Each number is 200 + 30 x the weight over its row's rms, rounded and kept within 0 to 999. Layers, rows and columns count from 0. The size before them is the row's rms in percent of the matrix's.

# layer 3 MLP up, 320x128, rms 0.23, rows 312-319, columns 0-127
112,226,227,179,263,200,278,229,179,210,223,210,190,178,212,203,175,210,196,214,230,197,205,243,166,177,169,198,202,234,203,197,229,183,155,181,211,190,135,214,178,155,209,184,167,136,226,200,251,206,161,182,212,190,222,249,223,183,236,201,167,256,165,190,173,162,184,142,144,216,170,170,197,184,224,260,197,211,166,183,172,142,283,220,230,227,183,188,189,186,222,178,195,258,231,250,131,233,203,193,234,221,192,212,185,163,199,200,196,159,185,192,195,185,231,172,184,216,186,149,183,252,220,186,195,166,229,205,211
083,181,224,143,219,233,175,214,190,196,205,169,160,174,195,231,177,212,218,233,191,215,219,211,157,219,179,169,165,173,233,207,274,223,191,212,221,173,206,210,170,212,184,172,248,236,186,208,221,216,227,222,114,207,213,235,203,196,194,221,179,184,220,246,180,239,178,215,206,243,245,247,221,224,215,173,216,185,252,183,201,152,221,185,191,128,206,237,248,257,196,212,231,230,136,178,168,197,200,236,201,269,265,207,214,223,234,192,210,214,219,226,224,203,230,249,229,243,212,201,215,227,198,173,158,176,170,260,234
097,198,149,196,210,178,190,251,219,179,213,191,160,200,196,243,158,182,197,177,192,198,255,214,200,192,191,170,217,245,200,197,204,222,250,171,223,222,143,191,206,178,185,241,184,255,162,206,180,194,227,198,170,216,183,237,166,239,192,236,211,171,240,193,205,157,267,236,234,235,199,207,189,117,183,191,243,187,217,236,231,167,205,117,215,162,215,224,177,235,197,233,192,211,193,213,233,216,176,161,229,235,139,187,204,189,197,224,222,218,217,188,245,188,200,196,251,248,169,149,265,223,232,239,205,235,160,240,204
088,180,137,191,233,142,187,146,203,222,148,239,168,188,225,229,219,170,201,178,185,245,169,222,198,202,189,264,204,252,232,234,257,231,174,221,204,147,177,166,215,222,230,176,199,188,233,190,157,199,159,160,192,180,250,161,197,209,213,233,157,162,177,176,179,229,209,179,175,221,216,208,187,221,167,177,225,202,183,181,225,164,172,270,184,200,170,156,184,255,223,194,137,223,201,159,174,189,170,211,172,186,178,247,212,137,246,221,217,184,151,223,206,240,167,177,225,190,151,223,181,212,179,190,168,203,183,187,209
108,155,178,148,190,192,175,193,217,196,184,200,179,173,201,199,205,190,173,178,230,258,209,219,147,201,215,183,158,172,204,184,175,221,217,224,216,206,121,219,223,217,207,199,181,240,165,236,195,237,133,150,222,210,172,196,230,180,170,155,218,212,142,202,189,169,191,195,267,230,209,244,145,213,245,148,184,196,209,228,206,173,169,181,199,138,184,209,224,243,215,161,198,205,242,217,228,165,219,147,172,185,160,208,198,201,204,267,200,213,170,236,211,122,204,145,213,176,254,246,186,172,218,186,227,226,220,199,203
081,232,166,169,247,239,218,204,194,198,200,173,223,261,167,256,147,223,238,212,217,216,174,209,199,159,207,165,200,196,208,196,242,176,219,244,190,190,185,189,203,221,227,211,210,240,170,206,202,234,199,199,193,148,228,171,174,228,247,160,124,253,205,197,248,153,238,190,164,108,196,201,211,256,236,205,151,154,190,233,189,191,190,226,215,212,188,153,222,185,205,220,195,169,218,159,204,209,202,190,183,198,212,238,235,206,209,202,106,179,198,237,170,227,167,214,188,196,226,183,195,187,205,253,159,225,160,235,175
114,180,146,177,159,254,149,121,216,192,213,208,204,197,209,241,182,169,209,142,176,105,252,169,172,220,192,198,183,194,214,249,220,211,196,230,201,183,222,233,205,210,191,168,197,236,148,193,152,190,218,218,160,209,199,167,216,153,221,208,189,185,215,184,221,207,148,197,232,215,233,238,213,227,150,212,192,199,142,182,198,194,184,266,182,210,192,237,228,252,225,192,300,184,162,212,192,152,208,214,185,188,170,176,210,194,200,222,189,248,180,172,176,168,210,223,176,183,227,204,176,198,177,166,202,147,181,211,191
102,231,144,206,248,211,175,144,144,171,208,168,230,197,231,151,231,189,171,211,175,241,201,179,206,171,192,205,201,157,214,225,214,231,165,228,225,248,284,242,225,204,223,204,180,223,200,178,198,235,202,190,231,212,222,192,224,219,221,189,214,222,188,142,216,212,221,157,190,190,198,160,213,219,177,234,210,191,189,169,221,221,192,232,152,219,253,205,190,195,168,212,217,258,158,225,225,203,248,214,202,217,165,158,190,240,124,193,229,211,189,173,163,193,221,226,230,260,203,168,230,177,155,263,179,230,242,143,177
# layer 3 MLP down (transposed), 320x128, rms 0.211, rows 312-319, columns 0-127
106,186,264,147,199,225,167,231,298,258,175,192,183,212,202,202,272,234,148,223,164,209,202,189,219,148,203,190,152,221,191,206,205,192,190,131,242,235,148,233,216,221,220,153,112,153,203,187,177,180,203,197,207,234,237,240,215,211,181,235,182,178,215,200,198,207,206,212,201,181,165,231,160,199,185,212,202,165,203,203,169,189,222,244,194,203,165,206,213,178,261,190,181,180,239,219,199,258,191,213,172,192,189,185,227,182,231,195,195,160,208,176,211,220,217,259,246,204,232,206,197,161,172,193,177,192,232,205,149
093,146,250,160,212,234,196,150,237,202,170,217,191,233,235,216,243,215,205,240,171,196,201,211,230,202,208,212,137,244,263,203,213,179,237,208,188,159,236,146,203,140,182,179,163,204,247,223,179,186,163,213,203,170,272,187,209,242,185,190,176,181,213,196,202,209,188,245,164,136,223,174,209,193,185,213,213,133,197,235,255,195,187,169,207,203,179,223,215,203,198,207,179,181,216,183,198,239,263,202,232,181,234,161,224,190,226,194,227,243,162,137,149,241,238,212,169,150,177,218,201,191,228,197,174,213,155,197,206
097,221,203,196,162,235,195,177,206,158,189,155,221,202,232,157,198,203,194,221,195,205,218,234,154,195,223,278,172,229,211,148,238,223,204,200,164,180,174,180,179,185,221,205,173,157,177,185,230,216,177,246,196,214,243,200,196,198,215,185,239,147,172,215,245,215,190,220,169,197,168,193,252,223,214,206,187,217,248,201,145,184,185,188,141,172,230,203,234,219,169,233,194,212,207,230,176,174,180,264,255,200,229,144,166,195,276,271,191,232,154,168,174,225,198,157,209,219,140,175,211,197,231,261,195,234,193,225,209
092,207,166,202,166,166,238,244,227,241,216,206,238,161,179,198,167,208,138,242,196,190,218,223,161,195,204,102,190,159,168,185,188,177,153,210,263,187,235,179,167,175,237,156,172,194,192,196,178,209,211,224,149,170,200,202,195,199,214,215,171,170,198,218,171,229,221,250,205,206,207,236,207,225,183,233,154,182,257,186,211,149,230,207,192,217,177,175,197,125,183,236,172,201,220,229,166,206,251,246,182,226,154,189,194,154,227,168,165,186,232,206,163,160,223,238,205,225,176,224,186,200,186,208,235,277,202,189,191
100,220,188,190,199,188,201,220,169,190,198,192,152,229,221,264,223,193,183,237,221,194,183,196,222,186,199,245,183,227,213,234,168,191,185,249,189,185,208,249,194,225,164,184,182,244,200,167,162,219,137,231,210,205,180,214,179,214,143,225,200,165,190,213,223,181,153,189,198,223,205,129,194,205,229,156,198,186,205,190,180,206,184,170,198,213,253,153,180,166,186,155,250,222,173,173,136,172,167,283,150,228,227,182,148,176,232,221,231,200,190,204,208,196,269,162,238,141,202,217,206,212,224,227,162,242,161,151,241
092,197,199,222,211,193,208,186,189,172,162,206,193,195,107,190,198,193,234,156,198,108,239,213,120,213,126,196,208,175,156,230,209,184,204,215,177,218,189,191,175,263,177,233,156,186,159,216,228,180,241,167,218,203,210,185,202,222,173,159,151,199,211,156,198,230,197,183,236,186,194,204,200,209,268,156,189,194,191,149,252,160,210,238,208,201,222,175,252,180,198,202,208,216,208,196,164,191,165,189,242,194,198,180,187,210,194,193,228,225,260,217,258,208,206,192,252,197,201,170,122,191,167,194,189,233,169,208,190
112,175,229,177,218,168,219,194,122,228,162,191,228,151,223,197,156,182,190,226,163,193,169,172,196,169,139,147,202,202,169,171,185,183,182,186,211,153,232,193,230,179,221,198,224,224,189,223,199,174,205,159,175,177,205,265,177,151,260,148,219,181,230,181,168,149,180,192,259,206,197,174,228,210,139,181,212,232,199,280,191,221,199,195,166,186,182,199,209,226,235,223,175,189,225,221,200,194,177,219,188,211,191,244,150,203,169,196,234,258,136,212,193,223,179,177,215,141,205,218,183,267,190,192,226,203,179,239,184
095,214,194,122,214,158,214,217,199,185,219,204,209,186,228,236,217,130,212,158,182,217,191,180,199,257,180,176,183,232,238,181,133,174,197,215,188,237,186,176,192,231,241,212,175,166,220,224,216,221,207,176,203,229,170,209,169,199,206,251,203,216,202,256,213,171,176,154,179,202,213,195,166,230,168,183,184,181,223,216,185,213,195,177,161,187,211,208,211,209,210,204,227,174,245,220,144,162,184,206,236,194,185,234,174,147,214,223,174,235,195,222,212,180,272,249,194,108,186,184,116,228,192,216,226,249,210,126,219
# layer 3 MLP gate, 320x128, rms 0.242, rows 313-319, columns 0-127
079,218,135,181,216,222,283,209,162,194,190,209,271,196,169,164,195,156,261,181,217,197,171,221,213,209,197,192,233,229,240,118,187,195,158,179,192,188,252,216,202,215,196,190,201,169,183,213,178,210,237,251,175,202,225,204,184,167,182,210,162,193,249,171,228,209,201,186,212,198,200,190,178,272,188,217,173,154,183,163,206,184,173,240,237,185,183,243,170,172,226,154,257,249,198,232,215,193,203,169,198,203,156,176,152,218,214,146,208,180,214,190,153,205,174,206,237,173,210,135,223,209,150,182,252,209,212,205,214
098,212,222,169,177,192,218,187,190,215,186,251,204,251,234,154,218,203,241,204,221,197,186,187,245,201,242,228,237,210,182,148,238,207,146,185,232,233,227,221,196,178,207,192,225,122,222,184,190,201,187,197,207,230,198,137,174,191,231,205,161,171,208,217,221,239,237,188,153,228,226,244,227,265,187,242,183,223,140,159,107,207,211,251,173,209,170,174,174,158,177,215,215,145,174,172,185,147,206,218,228,180,182,236,196,186,220,174,213,216,243,172,204,251,168,184,204,223,161,213,221,198,237,217,172,222,239,192,212
099,190,121,200,199,175,174,166,187,225,173,222,214,194,158,234,184,208,221,153,191,232,197,195,187,215,208,289,165,260,251,185,266,274,182,173,177,154,130,224,254,187,171,209,172,171,174,200,165,182,164,219,200,197,220,156,227,194,168,176,176,167,187,217,265,176,203,165,178,191,206,201,213,229,257,210,225,177,146,179,186,218,241,219,202,162,171,186,181,257,201,204,182,219,214,178,197,175,177,224,204,218,179,166,197,162,184,252,215,226,169,210,222,181,186,210,186,233,203,222,224,221,171,151,172,199,191,194,154
096,224,237,227,239,221,157,183,239,190,236,228,272,242,182,151,211,219,205,203,238,154,198,193,192,221,183,200,227,244,209,208,190,142,173,198,167,216,262,247,183,186,220,245,169,230,160,198,215,203,258,228,186,205,210,198,161,181,184,188,185,208,237,204,227,240,197,228,157,173,215,200,216,184,164,227,163,202,210,175,227,174,244,266,181,287,176,171,211,173,180,183,211,258,172,209,191,218,174,245,216,176,268,208,148,179,191,134,189,244,174,189,199,233,180,194,200,232,158,187,204,242,186,214,222,192,231,206,205
087,210,197,169,197,217,193,213,176,202,197,231,146,243,235,278,209,222,232,218,234,220,200,158,127,198,158,262,173,210,234,180,222,195,190,209,209,199,198,180,236,177,156,168,162,199,193,156,228,163,163,211,230,216,226,205,187,227,198,252,208,166,262,177,153,207,223,218,215,195,221,169,191,149,211,256,172,214,167,132,206,217,207,177,218,160,169,283,208,195,150,168,164,234,219,195,173,190,201,151,190,223,166,200,153,178,179,222,212,202,200,207,248,151,206,170,227,161,218,189,189,194,258,205,246,201,204,190,199
114,242,200,242,242,173,188,207,236,193,223,230,174,193,126,190,214,234,237,213,235,228,165,171,212,221,216,227,235,168,182,191,131,155,155,185,202,202,231,154,188,210,243,199,206,127,235,196,208,228,235,221,178,199,220,223,165,241,127,219,202,223,201,224,258,189,225,247,165,183,177,172,177,171,227,145,192,202,256,201,202,168,200,148,209,186,209,180,191,234,149,206,201,216,191,158,225,178,179,250,211,166,232,191,187,219,226,181,170,163,278,173,219,201,181,174,200,217,186,236,198,153,223,161,219,208,231,182,208
097,255,211,203,275,220,198,191,144,178,229,199,209,232,248,228,237,218,175,184,157,197,149,203,227,175,200,168,172,153,247,146,209,191,196,194,226,256,209,243,208,212,168,218,169,224,177,155,225,225,180,170,227,202,234,200,232,185,191,196,228,259,219,163,178,220,146,169,194,224,225,167,222,220,191,208,229,208,207,177,169,203,193,235,188,176,231,217,188,227,199,207,217,181,194,241,185,189,263,200,210,209,182,177,211,306,209,170,226,174,228,222,177,156,227,253,210,189,223,202,201,201,147,216,169,196,245,128,167